From a checkpoint of a small transformer trained on Wikipedia: MLP 1536 tanh GELU, 45.2M parameters.
Each number is 128 + 24 x the weight over its row's rms, rounded and kept within 0 to 255. Layers, rows and columns count from 0. Numbers have three digits each. The size before them is the row's rms in percent of the matrix's.

# layer 10 MLP down (transposed), 1536x384, rms 0.0671, rows 788-928, columns 0-47
110:116155140117115125121149120151100131154148138137147082124152147126143148138171119154075094148163135144159137117078090101115132127128141096073144
109:136112144082126145133115114104150132125084085108147107156154176126145154096091134140124117088082105133112128072130114157101154132096104155131116
094:132149112152153114108110126119142124132167099155161132156115124131125103143070100129112141132155105122108098120103124133130115171130160148127157
097:104140116083141141105123118121106192097108143153104128086060127121146151090124121157079088122127108092121150150096157077156142158127117163094169
086:137138105115146129182128113153166153126110158100161124133106092138136132160163150120105145124160143125093129100129139143116116128098133146151133
093:116127091109091174131122154077105106102111111117137184123138169137110160170144131124147143151097181175138095127151143158119144119113105142179145
098:137119166151096113103130109154149128100093133113128172122180129123108150117160125165111094141125126176133134113097079125149100149126115126115154
085:119130139120123133142150128143162125108126171163145147085135125139135158112148169147149093119079116153143151066132093146121119107175128129119189
101:142143121069131193125136146081126144110136136125141149127139149112142122102117152135131126137144106110123131111112122144116117179080133125151130
096:137139169141084102108194140127102170160180162110144132103144104103099123099154162136123132115118124076156130113096106108143117173155126138147096
103:109109108102153170090139134130119113128115162170081138118089130077092132179103089152138099116100154127104165168140109149125127133118120155148134
110:114137110143120109125111093095115131085090168123148150151101113170121098183121147134164113121134144121108152154123121118142139160139137090150126
083:112146114125079088128106114125149156142152122154115083111155140145138158122147146144164136151101110134089085095089091156139121168161155128162070
097:108124124107081163142121151123104106107152111113173080118133129140122094118117110090113130106102128108121111181142116095155104114112146103050130
100:126126131111067112107111184158118133111121082127099152148134180121148164135145122138129106122103114130137106109136126126108137114093129137111124
113:127134149111104115131085094156143137073132084121168103158132131122141105087125152130129105139123148116101147164147107151160160102146135087154140
099:086113128151122116142134175152127142111136126130140127148113128090157123109118110100115152087152127135145133119091113140079113130149078135110093
078:161122123095126124124129110130127099120188139135143129111140162141075162084148119126147148140128159101142121114105104097162166113133119157136151
115:117191117150062109147151119138111124131135089127111120124159134140141165173136097130152160153155160116132130168135148138140114079113163124142154
102:142090132132143122107139122138137151132143100148161070165098106126143120102117113084127132101147105082140149085109129128146099141164160127113117
078:118133058165148130115134102082139138166113144135134104155124130107119123100131153129129145125112115131134120126115170135125157098128133108170131
098:158104113109111199130103131157107114104112123105097123090112168101093130135135152134133105149095160100130127120110121157113150148128152152169123
098:172107069119182090140120137119133117126135145151113104165148114124137153146140143109134111141099148166141147097105112105148091136121125114188121
110:120134131125119141083169125133099094038120122121124103152148142115138169115138149150083120146155150128150088131142131069141128117089121149135110
084:126135145148151136090144159112129113093131153155156093139139132165129091135152141093103147099102123152112174140113136128094105125137112145120106
099:173091105138126114083139143115128141126116108145144148103136136173106169118152123108104107109147165149075156113136150134128078135174103114110142
110:093103132125094109126114119123113107103141096118084154132147087152138113107135151092140152136090090108171112107102153094181137080131116089102108
097:121131113115089137123141119102170140166131144164125136125151089122153113146126133113109127129144086094080119143131076088151123140140128182169130
098:107172103134112101126109157105147135110151119114165140105111155122150094140143144082154091150120143153156079117137141130152102158137122097128104
095:133127104093157120123143132189142115163151105138119090074152114115105107131101149067141110116142132122136113125149173121141139152082153184178151
093:121150126157120107116136104140109149110121146105122141128125109151143115117136157177142122150127133119141098149135133082095080117124111116160111
107:105166117096116154109109135129151179109090096144150139156118146132128126186101127120152151087163073136103153120116141117111141111126156147160139
090:080144096135175144149111089129159153140148121137123147128150115125150119155082150139114165128101074138113155178168144139142141115088107093139108
101:128103109151077104096122121140106124128113105122146178141111131149109113059104080148128149137126112142133157127125160103102123163144168108124077
085:178162133125131142109118156055146103129143111096098119130124131142102138159171127139107144146149122099139136103128145119176137131140178134106129
088:109134134134167141108129139126131124135133150159181128127131130158128182153156130100146107141142121123157111150133146105150087156081093112112188
095:108098082153114110122123127147110192098126142156123121121145140115144099135090116137146143104108150121151117116128118133147106118130158142150125
094:149157114129132084154126114096158105130115122115146147147133159117113116134123107117135109113150133124130086131130068120116155146150171093143118
110:124127115137132079109124154130143141157187127109095121097118154088124146138172141136128141118139117130131154163165142183119091157128109151129156
111:137097111139122129148097139114097123116147151144177151132130140103163141102107131086141119135143147127188168110107153083133138137106124117123101
096:127102131143099122115108143174132137150127100117120133088125093143124127087148120134126128135133138134158118103121127143112133108149126121124127
107:124112120130081111167121161107134117129147134097135136106108122172144137105153074110119077120179118120144146097126147133145124118148121162122089
095:140156113138136120126136109132163155130122160086092111134192136134150106164150121097076105112149112109168125098168143135148150084130114095143123
101:176084171157121093132134075142141103109136171122099107110143132147132109158145142085150109098142120112126172121097139145124117116104164141151118
095:163113111127137147117135110139111150122119140103176152176116134144133163113141142137130143118131097104057118156135099069151099126165157143114099
093:127081078130133100128140131187122131070111110108156145133145141172172137133146158133098128132127151141137151071120127125134092117100126152143110
091:172121137109115111140135119117112150153140156167120164119100112109178157169150126128125180161098153082157146133131106145157132155166144134151110
104:097102125116141152087142143128144150115136102093170143147120152127094145166131128119108137164150165143113106100130157144104111055126099134159147
114:121167155149106134129132139117160084124152131129132126172136116095135124097120091100116132103142119110150124069110173145117111113144139134121143
089:114121118134160137139130120141150152098105118138145140124124148141061121144115111145102104137091105145137110150115144090177115093151129144133121
101:097183141082120157188127167085150072144159120126129118126088131115125101133150114128119136138098130130125152104134081095164114126140141153122131
112:163129098092135134123147147132148139164147082176165111163097135157121163135109140158152100104100104113173105173095124114115133146142137133132182
086:151123131120107160093105144134134126132103139154119173125140092129103111112140100164186136103149106125159163080112131135120098124103125131100117
103:095152148138103139116132130132120114129132095132117147113141160154132095149115173127147085120106119132145074153181152133109110198119121129157124
110:091088171133099152119115157138140127161132146115107109102143133128131120086154118120154136119121125083121116122109172153116131125102116100129110
098:142095115115170108116094171138136149121175139114117118146121154094168128130125157170129144106130118118139172126099136138135116138076118114133120
112:146175158138077124145124127125072128128136134108085124123161123158159129127126111097149115154119132121131106144106165098150111148114093107131161
096:077129109116156162116148122140123161134122146117138129103145152119128171127145117107119093110161178153144140131125168118152080151128135130148126
097:136140096159090156117124153138119117099120082139120123193130110137143119118122145148120124132093162154157109118141117158141126135100164102154141
108:133163072129107089160110113166107164125141120106123083115112102121130087089095144135133077147180148102125164149129145127155121074130108121132146
102:114127151103175146119103146132180139129116126136149161111103110097108118155166113196119138122130153115127099132136163134175154180131115161132168
110:177160160108144106156146111142124167121102118127118119159164135123076088120105107124169143137093126100078172143106145132128122102145139109141137
110:126132170153151087095130111126181106101107114134169126098120182110167124105112166143156103122092075123118141112147123061148130143121131104152148
096:141189101073126163083138150129147120119094157133118150118159121141205142126150122108154133136146112132087146112175109111152101109101125177146104
099:125090091149107105114119135115124109124151083091133068123132162100130125144152128099129154156127114133131151097159082138107134130124155107101125
119:141083090130158140099092119135134144130178128161147144095076089085130121160136098122141093129137116135137142094112145152065116133130105158078123
096:134098112080129143116094105095135127152142107135131096152150147162155101125159123137135128114105146107150139178123144180150183122120108118151106
086:151107123117145121131078137105147111081124163153147113162116084116096187155079123150158127141134118137104111120118151084137120116120112136149152
105:133151148140095159103125148138121078120139148090065098123137125097134113105126131124160133169159147086119115096103173132149113147167097126131105
091:161149126132110114102115132141106129087152117100082149129105160159106126094172113098081134153085112130124107124127105139141108158123130140124119
097:076184102183136136134154118112105121139130132094093144150127146133121135110124104181138138165122098142079135110131124184115185163099090141158084
075:142145136132112147135138134096148121101148144125116053109140116131107127118145128107095124166124101078083123102118134131146121143164164107132082
102:109116099126144123114131147171095122144134125120126122125104089108110166145134132130175127094123128122125135121131119140128111141110166114147118
102:128170162133119105185101139092154085123102141108129145140126119128129112129103158111134154132144110093090105112155101145168129122105087097130153
099:128158132133091096131150098112099132142145133092141103112120087116140145157162157121106157146128112079132085136121125111138137093157119093084131
102:109132103114132113096119112175087169078127166117147126148147131089118140139115143121117115157156131105144119143114162152126138145137184152112107
094:148169112152093064137117116167108133144118140173131160114102136124112127111111110148171120117163146158131125137133110160142144156113122127112110
088:140174119110117086160092122161151150135150144084146144147112128160136163136128210112115118101125154132113095136124144184088109103095134114163136
117:127168151124170114115102124140095118123133124143110126150138145145113135140107137113125153076145074143151078101148104135136106111111152099121157
102:120127110161178141140116126143119130130144142141151133163155145156124133096151117124094106096099062151085096145132093124126122107110150164136138
096:119125105108129131148166138139149097142098166140124075153131105112119157134138159127159073160149116114077099136114118166099124118139145138129149
104:139152136154151107124124142124134100152112157143092129096146157123100137092113137120106121171085115177139080137116115119176128106146114107117116
083:093134173128157153156117108149153113173182125098093113110175091141079135139143071129131128103101165086144137134165131119141125085127137132118102
079:137163128146127124070139165158136141119096121098135098100128165098090148122165134102090171100118071134131106148121135141136093101085077131130133
099:108125157107095096115174075133110147140113128129108117142141139122115108148106142139112152090134109143124134133150110097098170149147117137151207
105:129171126116123137127148122100123165147163112111109099132128109098135113131105119113133139133093105112134101087132141112176143137171105154141166
093:131166151132142143125108130094131145145101141157102135133122128139162121084148127100155102109068105136122069131116078129094092125151077108155084
097:117151143135121121146137201147140141101130117153135135116116142108111122151167128127108129137158075108110080156135160111099136158115152144137145
099:140112138136140202106104152113099141129137120109136101129133128125128135125124183130115118153143130085186115119135151121142100111146163166108099
100:090137147087096093132133160139114135064136090120159101126133141122160110110165127134152142098157161104129107121112107167130168167127132108133130
100:090120114144130153139175101127128104137132135152182078129119123112142097136122141151127127152093151137136086117117117098102124141157114137188145
087:147098122098122154153098138112139113096119088130114121157130130130164148163163117189118103125156118137105107125136093144102072131092115112141101
104:164133091097114129128137108139213098107173136122119068112169141138125102137117143090151124156141110123115142159125124126119137080134126159133121
145:160149146121094122157127134130127148143140072088171108125156123153155118131121125105143104114116148111105142129155111135119152140125141128145134
119:147111074158146075136143107140138120133132136157097113108092173134097108159114148148135134119104105144107120149175150162116165100155156108131137
101:108120136145109106086121142099185163150114160121135136079093110131106121137096132162076085140107135141158130122112131081120175109126129126104098
104:090102114112153135110168166129138130163089113152134170129157142129155123164114143165150138093132129115149126133161166066140151104136118129185161
077:109144120165124123127139111134149084135133101155118136123101130138144133102113124104156145137086139077079093070116140114160106129119123127110127
110:105141148126142144123149087106127164122075081128164164122149140122108138141188120110142143147126133080126135121086169148101138119110094118146129
099:125098128089080196146144107109156147140135114099107106165160130104130131115114148128132139138134124109143154111101138120169147118102155114141131
094:094075121120127080103177110111126116186120118159092098051129135150154125133139112071079122118127146138115113094127112154146129124137087132084108
098:128101140130094165102171062125078138148080109058110147111140099103157141143132110110135149127196111136125118125118164111110133099104102126124159
099:121121139117107117146137168142116112100113118129088126155167106122129100140127145104131147124090134098115082108092136121125131126105104134149148
092:123141113094105142189114137141076116108088140160103155144145140114113138133157138157135134101166160128126143114122153147143122139144122143117138
106:110188139146143139153128103126124144076119139131115147134087147134121148121124092120071132110125129164119142114132134172148160126123132110130129
099:138139107166151113175115121132118161127164123120067127111138093099128122122144121118176150131151127105116118115134126143092144100080147099161099
098:068118120106144136135126131104134117138136109099175123134140154137136196171082167143134136159136098169118155123074134091128140149077116130130142
090:068079146101139131151138113105145094122092132125105148109130152170116116145125176141119105157129121139112131117115153137085122155129058133124137
104:081138103136146106128147154128126085116107108117116130107108122134099129123136108188141118175149129081155155157127173139092142164133130126114126
110:132132126112142170123151145154151141117103085124092087160137098130163116097114121158131088115134150132095128113134165140120154152160129118075130
098:133114096119125114114095107176135166153166180143165124114146143145168115111126109107156156164110133114140160178140107138115179120168113131118117
125:117111128116117150117133104169154126132124125152115115143126157116180128143125102109113167109145146132143108151125160120135140136132091134128144
102:100144146172078137138121126099147145093110165115133136141099167085124073175156094099115110118154144179109135133168096143177173119095093166109131
101:152137152116135112144150117149133178114109131179111157083108137108117112120119094155144143113120125164108136140111132124105129132107124106123124
101:124085144142157100100054147112143114150160115094113112137174099145088136127100107156110125129127117151146129151104139114132150130089120136124139
086:141123156145105124118128135146103152135148156142173093134075119144128109133102167112156150124123152134122135146143080128105098137134118125161134
100:157140163108162139096093113115128125089134178155163142111147123133087106116087141149146114146138103168165138118101145153111144133133117120132122
083:097198130151130126135125086128123127105161098139079140129153139126121096146111122101119131122125090116164112102163120165118125102107132117110151
091:107136097094140118110098137124135176133126117108108143146123157146161172100141135105084117113133135179150099111153105107148169085144142104126104
104:139145130103098126158138163127141140126128141149160152160078111105126074094129142111130134121163121102083135119115120109122118163139131151158115
101:170070138107119110094123138171123144146090119130113128099099133185093135109089112100140118123123092094117158138149142154113143120146140096124129
103:112089122167152097137154117143156144157115135137148093132105112105104115138151132129108142118159084174119129147098126098079127165124125176158129
096:123161125075121153139115146137143143101148122142131119161118084094136177122108147117104138166166082175113077174137175137158126165132170127081142
088:113117141110124115122115133137150127111141144134120104108135165102139161126127132115144167137162133129147143094125136133171133163103147115098134
121:106135141100136121141107162083113125123107148126141137131098148095088149109109100148144115115073151115101130141159112087118110127135152160135146
099:138126138096114138150099120154147050133134150085160115107114115099166152119133175098166185111139125133143102119179129149172093134146158096106094
096:133169149120059108145115096122097139126160135110139083117117145117105108132169155161113136143164106129153084119106136106140152133113201148118174
117:127180136160103127095098116124146094151186114151132172120120116120090114134135128138112094117137106097137140127164160110148159161096130139140108
096:142106110175086131119136135106096110137139141136159181112131155156115152113154087136087161145101116130123091140173160106092171136132117094141133
086:116145126110105101163140088126096104133140128124130185106153153106126087141116116159127148109146097125137128113156157120134089120132130153156125
116:166148149144101092131094128104134101169140120136129130175125123108128140139134110119111127157139170151117149146085110121115118120098069099103125
102:095133103185175139137121127123089129119131119112109129120140102130157139124071146139156133135166125086172107111105101088125156129151103149144135
111:136087098145093115144148091122107130154083101113082186091114166164150112146134138141122136131103139087145143108113083118157147131151101146129160
094:146124118098131136117142154140159118115155134136128168124129168078153086143115100141150060114095126157127131115119091173148162112114128113097092
094:173134105123145104093121113089123158114104111120145125137122123179120114133062136139135142072110140111104117100169143205122139140115101099114098
104:138145141120117130166163115108098134154118130127137144117118121122130129128151102092126118114117139126156137119149138102086132169072117116159132
092:113110155107133133152152154101112101130101121113107111098101138157148099183146135163115078173151127065124133129129092097112086120139122130115093
091:122124128105129099109207112166160175114117081129108154184167128081147140141140134089104110167137140113129134121177138128112137109112138102138144
104:121084143085123097121116137135121144147135094102129112131085118125115162139107147130123100164070118135153131136152095115140150095138102096105160
100:113146149150118147126159117148082123171159117122102099150125120131116147148158139127146139123150122061139137093078123155111133132130077126112112
113:113131141134112153118108195156151074116087128129126126131145116129106172104132112142122148148145121150149107150161146116113178148137123134115171
# layer 10 MLP up, 1536x384, rms 0.178, rows 789-929, columns 0-47
107:120146114120111118122119104111122123124131140106131208139107114132124097146143119097138162144098124096116171146086126148134112108175112075147124
091:148104147129145102112131092121123115101128138119122139138140130171113063166153109107153074143135134108132124112133122155134116128148110136136146
097:150137129128132113151129123123170142161145087097107172146143134131089125105114139100110132118130093162137145072136105133137137131128139173172123
086:130141164138120132117147076120134092120158117132114080136129100136081139100154172123132098113078162107114167169157116039159165119152136125115177
093:145137131159144144125133137216091112149159140163096114125082105151109127101136156146113134102175090095162097138122134118130154162153121126128112
102:164124106071136178191114137130092148141122108131103108123143108095096121135144113106150115093115166160109101163140135166148157126126156129138082
088:085106135120130144146083142116144151124149103122143136147144107113149163096113172105108130133099078118099146156122150106118113097117160139145097
102:091110131111154107177103128103139143107112160167135141146093085071104096134141151109135113143090129102163127088127121106113125144127079109099137
105:125154128131145120141192109133122120114137143136084108129151156113129124145142156126098156088134155116090118086135104084150117145157158129130135
106:165140116136163143142136117106098109111130117114121076160153123135113100094124147149088149134098116125162107130140179135141106178150097117132149
107:107160154145126120107111124134140151153103092128105072143100112180134161105157099125110096126119150120110122132111140085155142156114105106164121
081:120140120091147111155110117111127121120124116107142147133091122082098145152163094127150138124169122106123184114149178084127107181145109107141120
094:108135141124079135161090106116108113114139142169145113083144118096112108095135122119162048144127142117162149093136150103118137155093135150121104
104:125128178126147124108138099102140105133141146131128148128096132101127119078127162082118097107172159112192140157127128140146152122133091138100151
111:149144142144121121174118127107140160108125126122147146109149094104175162092102150113141116135147110101141120147105132148144097117067144097119103
100:101139118130179132161103134133121121158143124126117091134113119110133154133121114094132106090157117107141132118107129186157145135152144109112110
077:110101141165172121115125119111097135147109062140143109079119110099110155085160136117125078101143129152116116130112155117126126158098123117144139
106:154160105156124127102157099103116095147131120134154139154115113153127127159152112147149104114071132155136176082097143135173142098150109198157158
099:170122148120137128110136162085157106140089097161151110131138156142125116134161112140128161136115116136106116128107151163133150101134120113157124
075:195180103151126106130128111082159096111108153133130121081169119133132110109126128107139115128122113124128129115159103127102164160169158107128185
097:138169135085156137144131142104097153193158151089110140138132166117056171170136091113159109110160136137098131076122143165070120176105141135135156
111:150150150132122120103135137121129168134075139153107134117136150084153107132090141112119130136127109119096120142125122075176110125164104126077150
109:131166130136118169139066103100108105162091104127171122184110138162109130080131090117120127139084137158151145095100125103137142090137143137125077
081:107147114152114133118167109130114158131122083099147149178079136149148138098160149120064176156164118146088150136147149099114098142123103101134118
102:101120104124160157117126130134155128124140121171159106130152119120112176158138130144139125170132115119157104144157152095143111157091096110136112
108:161104129126150145137149120122113113144110116092177074118134142104106111117089130159126167142090145127077132126120154133085138104099155127111084
108:151130160123142104105166135174111159124125097118112119075149086120118123146199116125146136136154133150098139141076167145143142092109117145178127
096:127107158150174115119093111174140140162125173104143114176151108124130123069120097140173130093117076169128123154126098104141151130162115140150091
096:093162123145184077141157123115182157165122166154138125136108177141182127109150128157125130141147132134097154125124136135165144120165135124134071
093:164140073095138109154164165119127138100147172111113124135114128136169110098153109124113134114138118131103093123121129105141160135095141155114135
095:082152127160142133121105157150114180115123136091130170123121144129150130128159129147127110161099121123079139139089160109157128146163132156133153
087:080106157158117106134126130167146129138153139118101176170136141094143099065172083170145118159164165158151103179155159147158088143105126157077076
100:149115153133120089145118106125140130115087071114156120134108149100105110114087091104105135121138100146115095161165187155127172166168091110139119
085:127139154136144119131118142169121128062091114159145152165140162118100130104121117113148105136156077129088117141127167127160098119104105132111116
088:192149130123118167123131122129082093131160086142133154159134107082077107126144103137125126082181112131120130144131133132165149138130126143150132
090:111146101143160107091158087152145141116098146118142134114115187121132129164137128182167134085150120143163160122091148154140106106152118223161146
094:106096115096109099116155123125149135109097154140166115097158179122127159133167131122114138149153143149133111121115194139097151118141130123109134
111:134144125111151099101114136142169155141107139111123118131132093091115145141130179128113114098157108067154141115091121076105132122107076150117115
106:088100095140122148148100085119129114119160088141117123130134111133184148112141109122091110119076120118119086098116138154138138152147081146096116
102:140102107115123116180136100146161148190105088140145128130120152155148134074113099122161097088143135128089088140136120140163136137127128125103140
109:133148111165103141109170099146128182145106209096122194130105107123131156133103143144124089158141109096101156109116128131143118143098119168130147
090:144074125151129120144148127160121188107095138122095058136132112144121173132107138103161080129166095087113128127167140089143148104139087175112112
096:140103185167083086112158139138121110126160166121115097121152171166140127138113093099113124129131105132140196133121123100161141092152164138158125
096:085114114125115139145116128142173165138157157126134102108121165186108111116097108090099121118143084150174110087124187132107116165127149106094130
096:168147084172077107129175143091170127137169159110121098092121146142152158094125168122124118115128152153105119145125121114135144116148098150103157
093:128085096168176117155126126111101171149109085147110140128135152103149140120154086097105126135120112162100087081120140113137114123139136112164120
113:126140122146102088110118166130145086150171105141096088088105143110142123096155107163167137109121133158121129145109119145098159099174144122114121
112:130172124142145088114168135115160147118127129104123162168102118143118108080122110123093156120133101118114131148138120104127141095096102132139164
091:127136076125129120135130121151123116089144128149140161146121123137113136132096110153146095093098113114109132115178099115143117114140167110150164
106:113130125128086105147094120190137131122132143116114153111121153133129145145105124123116152175148140098140153152130125173167152177085134107123140
108:159133111130116131143087135113064147110138136121132113142136110119121113124105144140088143152145138124142148114119171118145120144131132117173125
090:148126150151129124135095125112138143147071099176133118156133115164187128108160107077133103103118139137111139125096114122100137136116095160124107
102:146100144116099104165138139109122154122117130094147118095118108142148116084138085120113119159103156124152152129119128126171152134119139126134110
111:123129112145145140138126113103148181099149134087116137138122158153111157106149172125096067149121117134110124157065117126160152121151117139136147
102:143151102151141161058107168138135114150149137116129148099148121111086141078146109116114129088136141157127105145123146135146141117138160131110148
108:110102089166133153122135132147132122119146109117101117134152121118124134105070107132162157149141150113113093135122065117079105127151103139091099
095:129132072146113114129124071146145111108140165116091097159123134190136118140110087113120121143103165116076160131122145179116119156128169157165122
095:131127104102111131104117078075153139137106161124157129148115102125121109130107150106140135145126130136143127177149077170136138149142149108117153
102:123126112187112133151161115097171126130166110081129141163138130104158127114119126127108140133061116144145136165112112129070104153167138125100146
097:159096127128142107144117147086120133139132136136147137140102126118156120137098103093150179106117115139127136136111098092092116146124137157138141
109:148128092153137143146098111131126103109123129126152119095135131104124116152098111087125118097073090134135123122117108092155141170157127131097132
103:109124128140114067119113116138125112090123094094130138151124137145170114149110166158156149126108153134077114140151111127116141117114135095116107
096:132140168105131155117103075107090100096124138118159146150117123114135081103172097144086091132141118148129139149097135123114135147108087169134115
103:081167115119111120119139165114099133113136090104091124105149119147111100148166139094128122119165109119130106098108141088128150102142132147128120
117:106096114135169145185109107118100164136150144191127118102165090160122129148116141177151122122102125103093140109140132099142121125131128155122127
099:097134151162121128091152165117109121122128092141154118147112092163107127152102132112086132142127129119116110095066148118098145118144153131121099
088:134093135147141151173142123091107099133144131131096096179136073118131107123131138115109133119172101137113077150138138150119102103154124120141139
114:082133118107097140111120121158132149117131179133133113153153117155128126132070136168105103098162127185155104164123131153139113135197169111134129
085:126143143125100102108132130108127124128100120154113159128119133162133164144125100110147129152108132132134131088147098138104101150145117108144178
095:140109122109133138148069125116166149080128088128131114066078115123153124133126146117105141146119111140140157097125155147119092131167147097141121
079:144112131163158161121120150124154108159140115092119137116159141148118115106109159132129169161145138157165093139112117118125105078114118140127147
099:122123146169098153171120110126130151103123158124159169100127085136129131112102091123101132097103140145147124120116109132153166144169136155162154
102:117144114123165153147126142100149127102134170137100126138119167136089150131127116126118136132137133106126091161131084089129082156148135149137121
099:159109116120106162132125104115124133126128113163142137124165156140126145132145119135099147157155184114149135117102124099135128121109107125164120
102:092137151135138130161090122111123100142152153154108144124175155125145139063118175133157078123116088115180157138141137122134124140103129162177177
095:171131147129130096141136144131100132087124135192162131128103141130182106162128113121157188090086151134148176121149125138109097131162130103134114
091:129099139136179127111144072175145084121126095126133150115084065093092172125140131149131156109113141166141103102093137112114135180147091132135111
117:144083121152108074147099118168166110094116126095119142142144180100121126122094160123118153093123167103138160129136157106119187145125099097141104
101:145080168131135120154167120101136172129114102083133089094091155130154158190148153155166134127148193151107132133092135149137161092139104127105116
098:145097144122144090113124124110136199139161074103171136086131124098142098126130117087176125107158116158132116154131166089171108128072120107215112
106:130158205116149115154107113101114133140130100133105162153108099142101136130138149122162151103118117083111146119108122095114135174080173165133127
083:154121159129166169085119133116139149113160120127084102105068138101144124153108146141177139085146180073115168131092177125142112111144132113165096
076:114187139132140116114149159159122150105139147122147126137136139106108122176122116139160101118154139091118077162137147084099070111087135137133135
096:158129100087136092149153105148109144108089188147117117142116120126114114140154164112153112105070117110119135148109103091146099143159161158137098
104:126087118154136125168138144138124162158109105134127120108111125119157107129151109100157088111124140145110144140140127131162119123114129176129086
095:126123091133140148160158144110107101104158115144094135151137146155108181113120140108158109127193145138137136146140107127154141085128108133160129
092:119111140157104131104098126133146123092114134088136138102150153121093121131136077174103108109171141100148124145117105130149136154140119135131099
105:127153181142087147127183106099138154104127171106136111083105160126157103165146081157093132174124126130075129116117102134076166123127158131121130
095:195066120110128136140181104084130133134143174127170147156118091151139130110119096108165108144136111115119111114102117134149140134101119130124124
100:157154138128084106147132163128160126112141128110144143091146097135114153120076128070107147113125112120143111162054124125123121099144131117064115
088:104111114153155144176116147150138106105135070102124131137112083093127096132112132149167125152131135154105143151109123110177119129115139157124078
099:144100106065104122105112080128136165138120122121122136148120152122158125126115092122160106139116129157161156116119091116110111146137156126144150
146:108068118124168153095116088140173098114125093156134106141159140151108122155156155125113122120130167162151128150086095160105145118149130151167150
112:133116153129099080158153170165118184122147087113126105098126147115109130095112121110165139101125104109110136091107147133115078082090122131116149
104:074161111147138123149157164134053125072131076166114149163137172113106096106127118073149133129098120105085127118086163143132128087126149114147106
100:142122181126139122118143155092125143123111134150146151099122130145116138135122091155106140160154172154124108131125171105138127099101094045126129
078:166132135143127131082143124086106098107164131120133193145095095099191122118137128109127132117148148110142115145100169123163146100137122131147132
109:106124127146142096139123116113124146105145135137097122122120129115124093124150105113153116153151187136110122093110123109108113124136147129134122
101:102152102127153149098125120158147096092108187100155142105073153196152107177144102112071144100096116121080120128109097133114096127139150143113111
092:131101127131146113126090151121144170119109115120119133136061134087160179126112122152175131073132139173114149151119111118113130128156116119116142
104:147054100124171142117108133155139133127104134099118109139113122087134100128131148168114149130155129178115123093103124110179137126107117104105138
098:107136050157131169114119133182144137138172153125092127142091116136114164116125148137094133116155118134145135107166148123172114100181159139158157
093:137073120145147164170127088136069080132085131176099090149139145137111123103142091156166102110115109107139109104134121128148143126103102125138114
117:143164161132145159181124128169143127132125129145075100130087152176157136131120093130112103135163130111142180130131067103147100146135104137114107
098:123160111150111139104131130142134181140092156169130088105117140109121119143147136154185102133121161094106105163182072111103154107161049122133143
104:142148116127123110120128142138137117108117131091116114153158170133155129093142098100153149107146171103088122137175121105126125082135102139112120
084:123161125117139123127140144149070117141138183133154096114121119128103104161151131151122099152115161155128140109119118161129131205131118107112153
102:092097136109143150141125136095103152123159129139117130140141108112128128126137156085140108091074087148109099121128144133176128131177137075144149
108:113100125087165156135144118162121134123122164114143069096097121142135142136147139155119117156147134168162138169102123147176097123108127182139103
099:141097123112132098169177152123149150118133135176114119145121173180125118072107115144150137150142126124164088135092100138135176157145164132180156
113:104102136103100135128097143137107154057179110121139139149088115115148138108095128119101126132121112140155165133139124118090152109165146083115128
099:114127127130121085129104117114092162119134142151134112102124124091118110120123124140094133149123119151164139105110147116158096100136135150143136
107:112111138108124096114069126133144109121120131138130118133132112100097115096142153141117154123118129118074159151144163124188107133156074179126111
105:118116160107147141134124107098147151140152123086147118115083124141138131142167136145125126082110126159141126131159121137121106150136124115086085
084:120083108148112161110153170125110102158105149122072174137159151109126132163130115145142108103108146130128126101134130124168107193141116140090125
099:142171167142111172118128153146144146145131137130119147163153110121114133125150154148129149144107137134186117130091151131128109105166116146112170
085:131093121096123126147128154146138110090057107106171088122115129143121110094084118110097111120112133153124131177135120134123107088145107158127136
089:086115116115155148108132105139113081130176159119120100130098109093118114111159132166152116128131087116087109070158155105138100148149130169119109
105:096087112141144133155124157109108116165129166099111166146089094125139116108150087121134130146118140089096091101136094110155131083090118095122118
104:151113107080135136110095133165137147173135155165137116131172175165124107109080105151146114147139113116112077136131111133095121150122164101130136
101:098142102110121140112067161123127101123127070142158149060150177110097155128161130108127094102150089117089095151129107153089117116124115117134155
092:117056138118166121150082158121092200141120120130107107151107106133132097170108126132116106130101127156129144143128136157113139152062131114127134
082:136099112123113140113156085128108120114120145125132118165086160126116135144109114125105159156143077146119131152067136126122128116135180157102129
118:085098131189121082129096138147151091140091115157133118102136150093123121119080135117120116138138149161109134122154084109159116130100137092160124
099:090131175116148130087161186117089087095169138155141120109141124134128158160117142124090133156133143120130127131139142103127121129127111139140128
096:140125134111078119180164164102110140143122107127090134101161098108137090130131126128155110153161095126106129110125149125176179116126121155140111
115:143062163107096136089091102161100122177130121127135099096118138111142157110132132137134120122112156122144121132116096065133142099148183172135142
099:151109138122161145090133121156112119100078092161122123093103131130101109124089133136104144124111168135106099119152140091114122120112114123124128
094:090101131146099093137122128109122150118111151090133088150076160118124129122116114123107165153171119140140077181145153113145157113146133164130130
119:188127162113153136133132101151103136114152163135134112080128178146117137106117117132130101155130147157131145108061130117119114130110101107102147
107:131093118105121114076127140162114163149131121166144155125113156166151187181098103124143123166105100146167136142127163149091085173101141119118138
111:145118102136129132145125109146154117119103123112134108126119145102123144095136135135107099118137161145093111088137139135156135165110122150172133
098:158164129132131117101138158130166123107154159135115134097141154111161095056146140133143096143144138149092127148120125124174175142159138122186140
092:136085138092148164124124148142108081127140140138138101133160109113102103119135111119136122144120131171157121133131134109136152097092090102106135
107:135153086156144163129111142184180102114101139099115132126149096160137135127106068148107109160135119128136135151140134137099118147089099120141139
090:130128139134099100107138141158186141119156172127134074111126098138129108132125110104133133101134095097108109142131074132137134155091100126124100
092:064158133111127134167094179110135109180126126131102125123085147112096135126142128114160106145119129154105123119128129129126095101134107124109119
100:129106092093123130176106130171108114147144107149134177074103138114071117099083098121100165125134124148145103149091167137164099135136107127138146
099:129119153128095122109076150156117104117110124152104170105151119116109125114116114135128146081158158113133138135092149193132131134193131146100143
112:097132127159150117122140121105130106135124097110130088115091077142174120139162115198126128128141157129113093147178146117117129125123131129134154
102:156144158159101148091135138125129097131132136107161118096124171118102154141120101093181137113118156147129153116120100109167082094126119158104108